config.toml
norm = "rmsnorm"
positions = "rope"
attn_scale = 0.125
tie_embeddings = false
init = "normal"
optimizer = "muon_variant"
decay_shape = "linear"
final_lr_fraction = 0.05
train_tokens = 251200000
Each number is 500 + 50 x the weight over its row's rms, rounded and kept within 0 to 999. Layers, rows and columns count from 0. Numbers have three digits each. The size before them is the row's rms in percent of the matrix's.

# up: layer 4 MLP up, 320x160, rms 0.207, rows 31-85, columns 80-159
# down: layer 4 MLP down (transposed), 320x160, rms 0.138, rows 31-84, columns 80-159
# gate: layer 4 MLP gate, 320x160, rms 0.2, rows 32-85, columns 80-159
up31 099:495539441603549477443514516561471436485513530477443505506492562466526586478524541384488542559571574463457522512544453469436401516508487443487461424549623473495538562550475536533514487557343457448504470468455562431545481527534534577554482511
down31 098:512541545505564506479410470496409531613449536571552469474428461562503483499485623600431485546554431475436527514476521550519527395485477516534567495466381468564493571474491554541471408425544481495570533474492551488503410548568556462542455462
gate32 093:578465504441538487528564553487516555439482629508464474398519469519547430449490496453529436482526490464486594446540494490480462485597483515456549550565459413506538533441514543493424463531493555478575477448549451517522405505534456529514389535
up32 089:613406559502494493577549413577467532462404441479424558560468602456498492498431416425504501477554510571479478445464517547454460516446485495487472516448461440544516402460534394542546519525572479487517492477477514434526507533501548573559564419
down32 099:509537472501479497517484434467476452535531397532544531540460488514528534580502550575411551486402486461529483507542560595470535484440540451478496416509473627508446468622520357517519434575528522549422490462512488488529584627489469523479549506
gate33 112:540556571399539509488441413471534527510552475545453385530518521582406434531560522456416527570423555520552541445609485457464550597486563437423533500466526521490492448497521539491474607503534485422491499547447545501493469562458380531550456530
up33 104:495467486433494381460543500495513471414519488517545498540598480399468577529513442557565585474553654448648454509461457511549407541422546489486525491516464518567526569491538556461449497547544465484488480505535453543521547487419576411394475509
down33 099:530500494514491533494462461505511519449504493453523464587476530579477413513478500508483535492521420599545445472502529532467561537487523482597473511473475541545503472567491631517464552451552544504417602550528471449565437502597515464450432631
gate34 091:327464477465527550576456388509455511506556522442537523514540475472438581434530464520439461441571492530517570526403494528467634501599527501492534408493444495501491522519536526482514473494399645493499466467417449474477495544463551447556399414
up34 092:552498571544433483421552475490573522414504519568391419558538480541589512579513473531518479518518521508426488442557502460474581556526463462437517545463503510471634435492454539554505402533526483447505484526512499446521447471526466524456515480
down34 092:514590435558470549466510537440462504436499376583522432448472531487507434577379537501399612557413512469410450447546465468434552544424558491557499535403539544459501514416443547444525572504567496536501554490527573521440527490495457505488597500
gate35 098:474532491460471490462582521534412549498581453587548414571481537485459455535596522452506399486601403409322473561456502446436465529493490435500498547519467440546413499551464563557504578598507476527508479433543569504554549526506528461490554493
up35 096:537527527551519571469390522486471524564419557631469571544450536574525544485507427486500583481554449490520592535444476495623486532514514503565455442509504501543620373503578487473496541435527533531477463490529486473526444541503537471410522472
down35 098:526548408534501415473545523524480453601487570498481494546416556553477618504522464507494538461512551500612496546502503552511507571548500547503479484495464456602610505588536675615574498430540471534536469511563504535534484501478532484451515482
gate36 112:420528461580516549462457481486494490520385531615393508506631397486540483566488513565458500500446480499521508513487461509415535549432573464602494578462469477485520396490536516464484514479406485476493541533497462486550394533534577506572521520
up36 114:543532492614463556504456554484450416555550490574478507541442492502521512546544538443500505562447471498385515509492470459423477630504444489527519520459432516635434504424514362510469450481508441529564472456536522502541524513575483444448460489
down36 113:496515520496464446455388544458500418527539534477471470463397508515455586524507478575491576395595496462443486472553540440476498456522495395338459512512432531530531528516384358515468515548376494471415444443482549533468511560470462521483513568
gate37 101:428508443486430517515427445547469527534468533424597443487469489558421575471503570473505536529483560518517464562505511577447506539433407397535424517526540509509407501534531437486520538436414570477507378530485508398480503546524421454410482538
up37 093:471524522417458457486481476540480390550392577445511385476469474595556552500453506497571459488479448463537509545443467434462501537448507458628467481597397494524478497423522523511500491434440522488429448479484492518530472533563373511533477451
down37 093:549474506534542566432530475521510477490452543432517418574474552602458546475573543538518412566394569521516580527434445511535538437495463425449555533486501463501493516374502449584555464522560477442423477537567526459527489522533427503578551582
gate38 101:539521523573470455596393459563567455487511423491383602557511517505408466468570519536548457476487497451412502469505584535562509474406525580527470563499463503567469498588506530485474484481475488591500506534519464509510427397561440459358486516
up38 103:499523571501552526597518404580560543573540418473479436447595490506490513498494518556547574519480443384499487502432510524483548477581544513483615505556572457439496514429543550528602515502437601446467478488532528511440450481513495576490455514
down38 101:471540565472442508432460535485568527430484521494494503422493506615462671547453542556461499396507493521492453426396404511448469495482432397486478474535438514434522613527480427507490482456570455477517480456496515523611576602418462549557463523
gate39 104:573515483434480474528469586377576578545485564475497540508502460552510411550568520506505493513514550464481433522498525460498507584445488473532483499530465535465518502475535490477415503458395442485425496451539467460462527505440571567471404442
up39 105:465420490478574540480468514462518395485497477539479476481457539514492520609542494423442490483495436419483593419447478423568551534447486409512503581552491531592555496578540490479416471553512537500564584444453477511517442589459543571452451422
down39 106:567644664523449477485564546383524469523557574493521512486475482476505529474564539494513457521502588463398480469537519508499530456459552462501572544551526511589563480491511400573448415467460449527551463495468531521437602528431549483534550513
gate40 102:571470484502439516408493462537430479495588547497535451461543454473549539505521497481532486573408502484497507470477471484455552597535421429584450551572476397436447514540492573564466466497559518480399494569467493531569559531523492507488463409
up40 103:573426523464541526456556496494473469509479484572515486500427514469476499515557542495420552494400451439510486486440469479489527521524577547455531504506454476533453390413404636483539452615546444544636524609408526451528503446461538461520500545
down40 103:516448504551508528517425494489474552534487538674509493426503484551457429567529486417550535504460510540554566471526490473533510516563492512533609595414463600536457481426394458484551448521531538486526534567365442504481526520538495405537455472
gate41 102:531493420474450533387472553452414560494524512543388625505542543545566542586458510505524492498488523584530447519494478459555505527460566524449629402483495577466455563487526544482414526533576466572437500522439454489474472502610474512558382526
up41 099:384532534573486425512503566476532515438546451481545469571539436437523467466520486498497458449416494486565563576508529493507525534531438451451446578513478532484500505555511430485597461402552548396543520505494499473449442465458414472454488484
down41 100:447577545535522565617451504524486499549454478476517440494396534468357538469448514437493470643539489425399507529529524576472404466531489532568481493463474523548466522471475336538591547565493512525435491484533578490502541536499444589486552561
gate42 101:497605384480524594480543457539465485492435543464508537580507485522488464473522486536519467554471477522545490594496532543531515579595512500440465535493519477464461603432468548433498519485499487557579418495482546538509491526614453517490468520
up42 109:401528479570532536448529550490503578519542443559510468470496443434582506541427436479557459454502544575431444501462521466500466510488473466492554534514490507456550499551537495586559381525599525501428529408574519541447522455492372473540484626
down42 108:555475529544477537616488430539470486489537436497502444434482541459543546592543503412425502489538526493494567504434553567403501547516453557531480480471487535544476505549546381591452620499503497493528499589619465481496494573476428482535503456
gate43 098:459475474476528515494390530500515496510486538405474587588422523573487515492486531404446522495501453639435491509520491523491565444526623545455399448520479540507561410490467508502549623531519469430589560488540484551461499558545391537495509487
up43 105:437462458409527614440541481477471448397472557543457425495545575641521454491499492462476357394507524466482539425424414481494510432545576471470508515605429550480537485510481440357532442445548480520424448472551464549459532530514477456469521470
down43 108:540437445493554524424361475458482542396463458468526504536472520522456480565479501518509483475430453540334460459463476479463511509515590546529464455413384529492475518504467307486532549484517429454553522517452526562466392556558518575551484617
gate44 090:416559485540558473495496507478498532483466550543486448543543531531470440536448441530465503502497465478471435511508483384415485408469520599515470530571404473483562576510552586627435498474527457486418475528519499597490530486553464441461454495
up44 094:565509445542521448563502463545502412592551399531485577460455414481503514520508503409581499517506545538442520451519508534458497505466530477400435592393554454481493375463507395455496440526442567559571498459515531441525447488430523465452515479
down44 094:539540459537473525495572496483488480473458513526480505449526509500503588559514567459479511380510569528491465476488519474507495557490504483450475570486562535421509470495412637429472495464434432488588438448488422432502491510453480501473422488
gate45 093:487450582542521548507519503492428455539505614480438472477443441563624503574460525531512426440412494460477539475564457515433544436496490503566490397497435477377562519479540526518460476404473515467509496523531495414523500515542533475533451555
up45 087:531518584413525526493477539512512547475496515445496499524549426499510560473461458504480603585509414566509554457479509477593372581461478491625548581386471427450537491479496572565524627448512462530505406555491523462426477493491486530478517477
down45 091:379462578467458537489461500452515539509497403489552472490530460471505451360499485466407561418449512596442495431500397489485477481482535416619435450612491597544497584494551507585473523502466567467478491484469531491502580572600473468594448628
gate46 098:577436475571558562503548488513461529462513634494500499498516472458480480472420566504516599538449523629466567433529605455478464534512482556571507553492522486563596477515429497567557574506470491413531450498517514489447442580543552562398532442
up46 092:470489415452538475530532510597509429490422543481430478462466499589592525440492454602465504558462504428510491395499471459559481486577568514600464472458647532520391513490459559503455471480507472416529404524417479443457523462550471541542492520
down46 088:425501518510637528442473555575616447524505483533510598471407392552530557461566533508507550576536528510435529462498525508502516543504401466537517488421473460515561434491431469532493531494594526436489468463463488509572567491454320495557496529
gate47 101:613504503474528476481468436498476526582482516560546463551512514466483482512470446533559495494395425501511590477557526505506479437530464534515540539434569515537578504633478483485340531508578406424530559439442464456452555455571500477547440513
up47 094:504525562574534558466499536505499444637466480497456552543537448458492566447527521556467464495507479544483498481495387520491609495459473499512578558486491537544426446504455515451572406531433571440450483412461614485541556483482528486425588459
down47 099:460555411549516382427516473467572544553391470483512432472446476522505551622506447471553495562519536454546500483606642430391476499523576497520563494461459556532557530631501551545417541522558511503494521518539517514434464555522496503527453514
gate48 104:479537495396431365505411444465433597550503563488466451517471526560427513497488504486545507553541407578505508501460562550533484517530436630441563595563589538581475475554590592513512453524497508427531529535432549472516483587524536526420561579
up48 102:465526482403526524534534501547524554429339483508516570523436523557539455596496519521538515499526497407502549599393496491517429505531552396368547489494466538551437535474486450448433478573444468584503589583544457526413445489580396574477516503
down48 105:520502464538600581547544438524543498371381517514467494472568474482448540488339449538493519496470580434495431508459488482431532454452581490479475575502444572461472506539511455434406471573505551651583418402565476487519475506486547437565491557
gate49 098:477522383539497542493374564424495531381474521500596492502504495403565532522440564579535422425458369532438558458538475505466533374532489448548510510492560472537491479457560510571516444493466500377523494498492569471446388555557467570487451472
up49 095:442507474558434594497456438403458459517504501527472544506596557537516394475465423465566502500486486506438504533559592493533554545519442526448540546499497494497353510506524496411475486554426514483494589420461517556535505412583460505411487486
down49 095:465488435554549497543487392410378579479419551424471522579548560515487489539451472492545494533478657482522471466548433596506437516461535480516494516570418482488426512496492517588550446444542575508540490531568476483550548594441479514487529536
gate50 093:428535531440446553493499482534490483437421507477585469564526523474444444513470560470532421525495447482497543513589598519485516600466516597497467517456497485497502488571514502493520545523436523616476553363486421500461508407467530474519454435
up50 090:442579523508577502486491465372557492536458504486542529489483590533484541472521575496494457395359447544495586446426446454396474466575430425578547499493526548496582461464558540485447430523447503478546558450577549504541405466444488495489512502
down50 092:521361463401564521602460594427454445552483496476522453492564502470455581599519526446486460517563538520478429520594529586559524496538476543436534467482494536539424415482475515432485523488522513503551449522527503511418573513496591481446571558
gate51 099:457564480554554603454403490416501444475468502558496428531516519591523477558535471460441394495461583511577434495455554437568427501502414507493514539486519539485550463563515485578432516617515404547548545562458424455517454473469571508426501532
up51 094:439404515413472542532534573404521487489484452418512574559513435428425551526434558504440499568552508558483526463460514537549545566598511514509378435480462558521508507455488491469552506506549534486533469417483504434467421566527531521489473531
down51 094:506521495473417484483593518587516420483505516544523490515488488571526459438471538540449610515483569538526540463490557505528570512555511546601524522537483512503489601484493533566533435585422502519482357468624465480481526575411526519491596559
gate52 101:551494514465482538455466429498585470477569566429449503443465498478526455488425536546522493541459451421539516479507460504423484429496514504504448477568566487542469483529498520467502467517509579558513588539524517496516492485451524451548524564
up52 102:617530612499398494535493485527429516523500512430452433560547555541501518444473432545453558474499520458514595531500504545553427526597462463485420485588452538473491492466455517476523590472502556608561536523506542459514521486543465460497541566
down52 098:479490507426648521546520445559439433477539482513631541501600513542443633435571436532455586468512469518436510516451533503472445511421517425463541504512468416565399581490524561539462469505500466451506424416561425471448490493505410480417530521
gate53 091:556547554424459500449504589531493466445529439535433586574516538499534517540494468493506544551519510603569509421480557630483458462478486533559550497442505528525435462454442552466496574402519555467519492362498488528448464479540496432477468488
up53 098:467485427557470494497480484454496495424531463562532521421517462524566468510464446451474465574537454454470530497519546501530605482521454492512476500522524560535386511471415626483453467547544576469490473554450443586455399600529466522627571502
down53 099:483429597531537451497525550485491559588494529462584481526449489533482504505462454547512373558529467511452465575444458491574401452471542479489468480491520432428506512449551381494487498473474564556552640557567578394583529476488556558517444499
gate54 113:606569458451561487375435452522440470491504568478467506462534467522452522530492569532477564578413505538445412389557537397519577574441461516572476509551521474507424488477474516518502444577470540499502479463523516607570564561441523508486561567
up54 111:482592468548385474445487505532581601505459494499457497499421540531470581455537457562534484522478502537526517476540543437464528382503531546461548458488487501462625535437495427458542565507516494478449448509561587565523400516551457493450558537
down54 101:540524609456478487596408516467526528495511550494512421448419592453571478488622482540485514507527542517526519571434423594533486490508525524479496587455551499454528551449479436494509489525469460391529476464503468480521372521494499559534463458
gate55 091:552519480499566488518487435578543445533546556562449481322385484555461498386523539487480530420534542512479457554493505528465529505566544463484575491508476449408433426478478563418487454571510461577501529559524469549544484488519523479528427578
up55 088:515530542462527501582561500480422477523565476483538492434523592489524504477511557528535473513463532520477477540528521415505580480401491468551539557437480388448476423465444535499522556537486542559467448515504500573479593501562525559507416519
down55 093:526444489478577431499517451470513509599608511474521473465481426447427447438547551551450507428495427562529443523452460491540485536554520445415569560402427451482507423512383419511522544599578512534487462492475533573623471559566516515521518504
gate56 112:486470413451552626468558495489496472531499472473481437524545497487450558548518479469458517520547406522505583549503517499505543471482441464504488480501490509468498499507527485389478467424560508530535537507547549491475463469478444545542478525
up56 113:450540554512445484518503511570492449444523459539488544466519521443478483493560536475486568520467579548519440506460567483494497524417555627552474574481543503602489461344525509532436546488440451579471510464567475440575493562495487484479510524
down56 106:434562497403552493511473472493473415425507470504565484543535532491510564582575553515329489522432469432464472545481584422566385484494445565530488460532438492493499512498450570605482508427482581451504524530585507499508573563500540524519485546
gate57 113:440524465496432509513535452543485414470571542441563441470485479411501524521449528452499469526418506599579451476407474573536493518497557500541567409523471459597374480447528430398426457503394675489495497457515416513491494453523461432556514484
up57 110:506442487513511445468405529560468548543462536566523473594506509515550474554528434529497533524504464453427607443609542532526559488492452463505435564420505535514589399505451487479549424447536473491455495541552496498571460521484478536396438556
down57 099:466489516548507497512478480446403575404479496441444517531545510527558483502527489434502575520506443410467492529454552493499532533542489509459518425448545527429493552481558718416586538589508440516487532490573548472474492480545493481475470510
gate58 097:503516456422454562421526515511507455620575537484486500489506444475498546466533456387460529485533475517477446437529480452490464535488455535592543511522491486485442480480439378507525453555446480525482575456532465437528517622572461438459477460
up58 099:499501526446471514612472452465440549559502603514566567517458479489549506426432451495450448545462461498558519491480496506491498521513524454505472432467440564494411486479513426432424488531549532439493475502431496468467415446531391435551468527
down58 094:549461543451501504572483419513445533523467598506447511434580478455429426439443509567419483480467458534507505482458563592481448546474439474419445487551441555555459515471472553599499526395563410511523452468491422493573406543502433550461456443
gate59 106:523581476515557501440441469561484443507437542519514429440531557470548602539570583566555493605414496482450488525487490485468563539486365493486564529495486556473464505512466594573441461533516508395481485581590487503356470530592497483545510527
up59 096:516455516505452559423527485616421561501532531465478569580378518521406416474538543465526587552517481471468567464497470481353464624564567547459492484471394545479454533538535533534540471576525597550461405519513588575484568476517444434430518460
down59 095:387456451500453569507489505491540431450480478498498577497470563520449499518482448471471530440561602526468456439492411515449387585485510570522532531465375538544570470525566516507475504463545378480528473535506516614525613564561430533511468544
gate60 104:509543503496549545508467504496576507496564575481549512461465475463526557488431457408562567475492516469534487500552519498547464550496535532517564562544477507463492617450534466505436513462485375542446470486464471481452541485446506431579565518
up60 103:528452538563486446455504535594425590479493507527476465510519485428541439511507546479439601392503585495528426513459513574493549591568603506515496464573574368457548514356512561488479454508556456519497513518495405528487483564603452571542564532
down60 101:520478450433514414539465504561578531415507514506541405484453544553558498501381532397564559527520488498495488539577502477507489480419526530505548520506591525447472521406597546493561635446504470477481469461427503565504553513548509402544510501
gate61 111:497546501501488409475431467591516544527490479513595450414449544518451481476519512514483495428538527557526433564495535535417565446503514444506536534477437468379503454561517497505466502568449477503527559478442536516478452461461423398503545520
up61 108:490515505627524490538477543503527559528492423509487503474469502565438571496473461511449478410491439541449447460462587451489551576520398439544524607557502502549470570446589480490526518470546467451558436492604454441436474513543578514556493553
down61 102:479514487510457546534554414564536540591496440425448488471541469514592486452472553511446495480434380524431505426479489499499428495473550540509454540639522493552507508499529604463400527415525462470547477576506418548482534461464569507580487508
gate62 102:474535423565563544459421477479522522528483555528420473510480508579533475496568435530480531410477565546575457467454549507457401481484488500470551413497470526404555511534472595454492468527478488528507405507550525528445468468503511542550458510
up62 093:545464522434555492451558436480400542510535549422527536553514491579469555581529440498474486433453526465440481437512516428531482559461470572558483495471515518543496463481478405539462483540484463483483550540518413534564545471423500487526504411
down62 096:508496589506417547518538513507481589510402466494464569531502446461412523492439474531491570469558459496431377468508421443504463470488509502516482419460512449463455471446539359504558471526525454500506520560496428537469490582506564504438527432
gate63 099:542575459496519618405541486500508426491451517441514561486552523571440512480443493563525444501484572519558470469511479495454557491553547526412493481354396448416548541579503545531507533620451560492562521576507499527493424507482493429536490505
up63 100:496440459509570537511529416458510596463536465522485503492538515476450515519573437441435509468489549527559542503513487529571498515488598534474501468569519468472533544539538497488477519462430502466561492462534491586490489466549512497581442512
down63 098:447518483576413521375510588577552490531458451432523505558563543537500541477439407531490557515490485491470395504477481497371534448570486548556537403457405482597481431526517331456498434467558405451507500489439530484465537507525491517448476473
gate64 107:527534489480499496540558489506452479453451529552548483494503526487503514523525470362520574503435461617477483490557548499351484465505501504531460523604424420497400481587545510508407504431474445521549555496521477502470509531496552483556450499
up64 098:535452481454492508482460416498515557494544469552464521457510494469497470523504443432514481515493617456486485495560493577477573515552550498466443512523473527475566531526529486557469445489542420649499494488524397564563481482527467462547511592
down64 101:546431511399528493504493452568504513512577581486493514437413498516427486518616473458445452525504596450585419530502474579426517558538519599539434551474489617495518469500491603513447484532586499533446465566563502480509487468556551500537451565
gate65 105:590471549458473530443502527504473530546562402483374459504392532488542577492487565508558494506446525512623576434509493510499532508536471559568523437464515504496517513473414534462420418600546578520523486468555451495525498466518605410582507447
up65 104:554429562558469518512409512456437577611472452452565447529476477498475529492504556543584546506569521503422471536459504439468516518538378467544459536475533530587404498518520396554488491360548565550570549462488490541537514509478480551380455560
down65 097:445459453490538503547369465546468492505495473498520459476658486468505519470446449484479552575449536557559498508470500525524606434486441489534519537423453461517556570459454560387495544380519580366446440432546572509515491478542474516471507457
gate66 083:526474473501520466546482492485423520489630620525560517508590579520556511579548422456491479534549541529484551423524489479456481487533497418455470536550543497520447616470491587505531480473490443550466492526499489597475475524490487466497477606
up66 095:464595543454509448469435536532554490530478442436441517447484535434475438490569576539515608496447480425482492608473444488520492545502564466605503464459547504529441498437569549465515531530546476515474538554528562434505543573508483546566539538
down66 087:484554532490551415463461532549443455552532463520503505477489518558491499492487512552515466401433382490510469442475439410543474538449509517452451446438488479521546493547513261416462553557536437498468413495421467404551454497527462545449475491
gate67 103:533580560384510480449447523525519495593517511500485540451565531510577472543518505512530434501609484546537428478480576523433500478480468466568483463502492554501490486505514544387442531635447532500497467444484542520540533476520477502505425462
up67 109:530521463565457486530550526487436501552491497486462562554640562571579629472521516471533547473502516523500566508479483502479565574588519493497449491576471419383557571460529444541565535463479548559575593648511395435483492442483367578571534484
down67 101:536492568532509595481469576461529542512439471478567513509502530585484517489590441533416610511440574489537493521493435484486488553459536512570461444549561491496475507381530532622520473539567535518439494529439402604519503531477526507396580518
gate68 075:446481458531546457488423520498553520573442428540498466518488450532523508481500495528536582481499515623526496522499462449506480524548517434509462437534557543628442547500486561367477456576474457561484455582560519464477512570528472428496510458
up68 099:454493486493535448539538507472532508524491442523510474500522552544508527520481486583434561511454411472489570443546412421494455601612507396541476470410654616528476467449582490454515554550523487507451520568563471436494514529547410427560554512
down68 100:498476580522475440482510494485429481461534502533580535502543530540479527507547445559450472529475528505538483470533457467528496492453517464509551462495559558588490530563469175480482531552463490513532496551429560502472521486533459493465523509
gate69 095:622557439513443613469515487481449503438495546565561430416467515523530431462521497487506574512589511511476416400490428538478551508491457487555504523509590563406454484500506541507407490433521575525484538486500460524588485466483563459517500513
up69 096:479433454446457451511502542584583382509595520493449474527436482481489553439490532621552508589459461476459548563423473491511539503492549486383434468524523440504459541482467435499571481516527530471470494490474537540443547470527470534568438503
down69 096:410427481572529429470512445583542369521484523573499450550500578497415434446480440498483477412537585526494498446423478519507469478459575498437464540525476634468528461448506642494555483446470583416508379469454502488473510529452409502545571381
gate70 103:520634541542414575551527507481593491577361423470479562525561539539420500549495517518534431555491605525459453496521450496477511516495476386519471479496458507546503448475391518601605575419473469539473513432527502520558496546474485423456520527
up70 096:487477450543528529498425515511410538455468453503504386538469572507570561472501463537507594449555523470470532459475520471527588519524484554558517469483571471511521475418494543483472509545433544501512502529525650524468429354515489516524513555
down70 095:526439526622480470539497453529444478520585516510448388518581589459574518476527440476436546430505475485562596488439481425495504463522563539498444477556520538486513484488560590461500521476504531543519450423454541541499541458519450531547499440
gate71 100:487488497405505468386495406475498511417555555495430525586506451536539394552546531525471457419458500436490544545588480461595438470563454521580515428539503542495496579571547548500471477597544545541519565399576488459506430455488506403613544520
up71 099:470513413487492474526598538527479501542641412423483426509455441519506474522529571541474506455503568445471432516466539472482531516500506486597531467377484434497458516449452462585499502559538455584509508489423439540453544592523526555511509520
down71 099:441539548457482515457464513612455488486438532531500432486565563507461476432542436547422534603494419542524501430405522510501545443639524628480507529467619556501483584525523350518648467457522473562527491495532556503522518462535468512561495481
gate72 100:432503550470553490448420555582561534463535424462527520566521472452466531438539495566511443640577473427493530508498508418519499465494492544503532474409491518505482484555505594573547593510504426415508413507632440529468564429480513435562476571
up72 105:571497485558481506570458536503509517561443453553464496541607490545484488392572497526568499428439549458552489504542453488426481454411433524518493536449509550556523471495400543536466475459554515443467546534467485563457432596489481526413446517
down72 099:539564466504452525529478538423535548553601571465491535600459560506424549507512465508487515501539490500539496530513477431459435425563484539433532469478482412475421568428533472430593428480505451525394480442589465576515517393520502566533535533
gate73 088:556507504381591573581498504520463527518430510495542533551551502518561532512565539453571503510460528573456518456493443469514585536468434472489407436532602403502565516524557497589598534491520490477494544537528531429495547489441518455523497494
up73 084:519623460463446480467487454434565403477456492547486504516490335423527523582502519520543490510505494472530524520477521420479549526531476576573485507550525519538372530476501553559488523464500572554527526478500481673508530586488471561495572451
down73 087:468442543524498543544502493538516511407527533532553483496568540555549441525486554441456439485467512481525525531499533479463542488521471553453493502451512522511565462478533830458555574529487515489471513511510522475433484443596514519505449485
gate74 103:474429430449582488520444502474612505500461499429466511539527531524442467473483502415490517553553469505540511514568463516516476458499544508540431480554515555417461519491522518467433418569546425449443400398536466553504479533511525581493464557
up74 104:474459553528470446538561413496503502525444523550570509463526501494450447586486469516494517417449460403493507527475566558479465487579531502479529458510469498354507523580537521513492494471512487445501530535431570574397624444469428503431466535
down74 106:532487586527499455490509443551524524428517428540506458510545503419489469542536538550595532529590500480390583571556559431448570630513517537495491483421449365547501423532466343593479472498523481543559600467497441465464587451461447476535535504
gate75 103:459474588455421634496552555484443501471652486478476471513443395509478479504450605542497466511491506528527400453536462519521459537486552416491489459459490492479521552409428412546451478492544477549464466575499451436470507572419523434425460474
up75 100:547538506594468485494456559511522447473502510534610493520497511544536493430483490495633461515563546527438562436490489536477503556500593570469453558570492522573437509428508560480519471428486429471457492500531469528574521436516510482505530483
down75 101:518516528542494480532554545451510542545589415517588500477497498541521455471510528499540401514457517499506475582506460569439460533468603378493498440600419511445444522560452642544413465550514559462480479586462542547523465579459481459493478493
gate76 097:450497494572508489476565581407479528475463486552489527490544483381519520561475532570538376563494424490467454550563487628560458508529485512440472518482531473558507497500475636480519564502517407476482513554524523466542562411364458497546502451
up76 105:461583435527499450521440469472481431414457474477464447566489577465562437523455474589430422529366523461573506485487461555548492525484479521412491535540565507500423433555413597520430519535513495469466547471492481541489525468410483539463479545
down76 106:495550436473528490506472484376550561419534507553449473459505605414534509546523412516582456483458515445489527509594427480479495478511541536451567457546472453535621436533477452452427474491448429530503536566419526521418553423484449473498516517
gate77 102:550403510424466466580516551452516431519530599475544515518490494507486536478522487543526539469516404578580561435452491426441454464445538525529537538436478473564466467431414498532494449479407480534521535433519487515471396567451549550419500495
up77 099:431382508494429632539523432480498516437441565566455509493460539459511518429499523587472498522476572467492515477520486537483483557558474517466456465524558559401539495506503490499541585489507389510609470511498494518582503537526519513462527473
down77 096:458565511475543548365489526481512543508517487416440471509495418487509525515490539472469508503535480509401430582521461488495492568584459441490537487430579556509468456522516610394479542576449496503455469534539539563581448448536437527471505496
gate78 094:533445398543586467460504467539502551567481470558565523506535576576436532419423524376419484533498514518485602519563521496532444413498500450462511404466532548523596513534446531525450527441488483500549430413441561455525600449528500495457473498
up78 099:455553516532409441547495473530446555504389473452491440563519502615629478539518436561492500551492461506458566528478479438588483485480442438489439536527433439535487444586508423437468471515528494564451642434496527505519513549583592552530573479
down78 097:507358523484443509583441517453538435565462526481509435592533476566502481501546541586440514524501387472431515513465586509413626560451474482585525468451402486582594468510558484488446539591532465542528513495532502480490596549464484461496512467
gate79 099:423430521544467505524433556489446517442488559448535493512508456518461489490446482508564408506559476506504515492560518516516574517518503491498515494613491532620440510449547556498529373446434438621496579526479568459496618514424539456447423586
up79 091:493485485482469447501376441523484521509516482436512554519427610517468473491471543555506526546426487537553499534383466508492494549537517519516454507580529452473575544531418493564617542462445592431369513498491518443510470590557410518485438549
down79 094:532445435445502503473417452464493560564608476552486553454477522487451519544524545566424497485455391428480443558469504493555493521601508458512506474523567442497600512489406337544519459449475489459404482476474486530513558613490524623563480521
gate80 096:511457399486537509511572333545581482453492557478478514454555456503529540471459463502510488487492500498551492528509553505446464596508406491478541400529556587464550538541566511535554603502471445525522493466464544500485585475474517518485516485
up80 092:478524388522455432434503470519543457447523493535503399451490464493625572519475571412531479525444469579553475472479462508552473453493493470501587427479515496503506595409592477509536507466547551515545555497533538489518538450446569519546455475
down80 089:473397454499394488458554556554519438507495556460450498483527516553550535452458480468430501627586446490537469565493497472536476512508493441417568486515540626477485478521570434533510621486520501538470512467470519556543517455550579499499507448
gate81 100:465465455510509519551515513476508493441525444490491502455568500572433484463450506452502481466493473584507498487534500545448567488451506446557520486473506583549500525584515599459508516534545574522523440569459474482379526430463520489556513596
up81 101:518626569396511491511554493506417482486492566466498551565515517558561547520521499514480444461624514568523509533465491427550420551659529441439484482365519502451519434429504507480426409447494477503535432506566472534451485524485531559521423518
down81 102:499489515571426487476564538543458499375505554466579492572498474512526513510440456438497422428564383389521489516539453464427522455573473558552473545374455602453457442431481568444497481508408519553520484557389449442455548534540581509470459506
gate82 099:443481569558585522426574492480489558620472519513564586540464498539493547548452527468503429473490441666535519488374505567530561498496404447469449597487504548474447559561495586461503539539512549490436531523486522506528554563486571547522396488
up82 099:437427437508415526437478581465560549492475542578526498432492436568530453503503558507407567412489459560458486459447576488584512529512500533526465541458549532496510493540525379536452453422524509558487495547464540383472504494521526426515488458
down82 096:582462442453507464474437463481378503453493509514439481448573574540418418507504496467499528511522557584510463490451477515488532609492511540496495551554572482523495446461457326463504534676562509539482548496544555404446457470440402521434491476
gate83 099:576572518473506548558527447594559644511447538495485589463501518474410497501516526527351485462537435407423465582589504416335579622484437577471478532557527454482571532567466504563508570482491503483571512489494505501556526517451551487418519506
up83 102:552451478510573503550476481540456392491462565523438502541405535539492565462477531487473361494564550417509598473455621389563576594481463573409481496446529471485451516504457590531484439506520498472488477475524516478501496498497562499519459491
down83 103:493440517529491501452542462575447514519485375543454485496445519483578507525458487589554474350466450507470451572513457488528505521457454550484514489553480523562394639519485546500469530542478498514511529425538544434502484553491395591415550443
gate84 114:524490442521451532484525480598466605494498528475537436407460445487457413510519520476510501456525512467386476431494449491432572479540493653410529490558564482515536430493459446495503511408467468491554457449509564500570432536501456503483482549
up84 110:461545430454535541478460374498463576575449515486476370527444485560469493537520570443563496469442456534443477419461532458465578501504518476479461556596509597465461469557450361486571475430519382533568491461491513552530468526472506484546442487
down84 103:550468486516421556433471483486432510529442477467497485452470422587542503521499422573502595506477460434469510438493479481469473514481546511473502493534546469431471422441493249521538492421511482440536487539468464505596544480462514470443458514
gate85 104:532448457469531519328450516503476450542649524478463590472484593597543468522458554413447556440496554492437508552571457503475522524495534550462489567545552528512513478453515601583432613561617571509518443474496514462613472593563411436453491522
up85 100:417394488474506498552487531446579484526508580527462442527491496449504568489453537515479534548500481511405512367384502530505513496485588459516532510461456536519523446442479589628451410535557468521451488533494518479384482450442620486535467508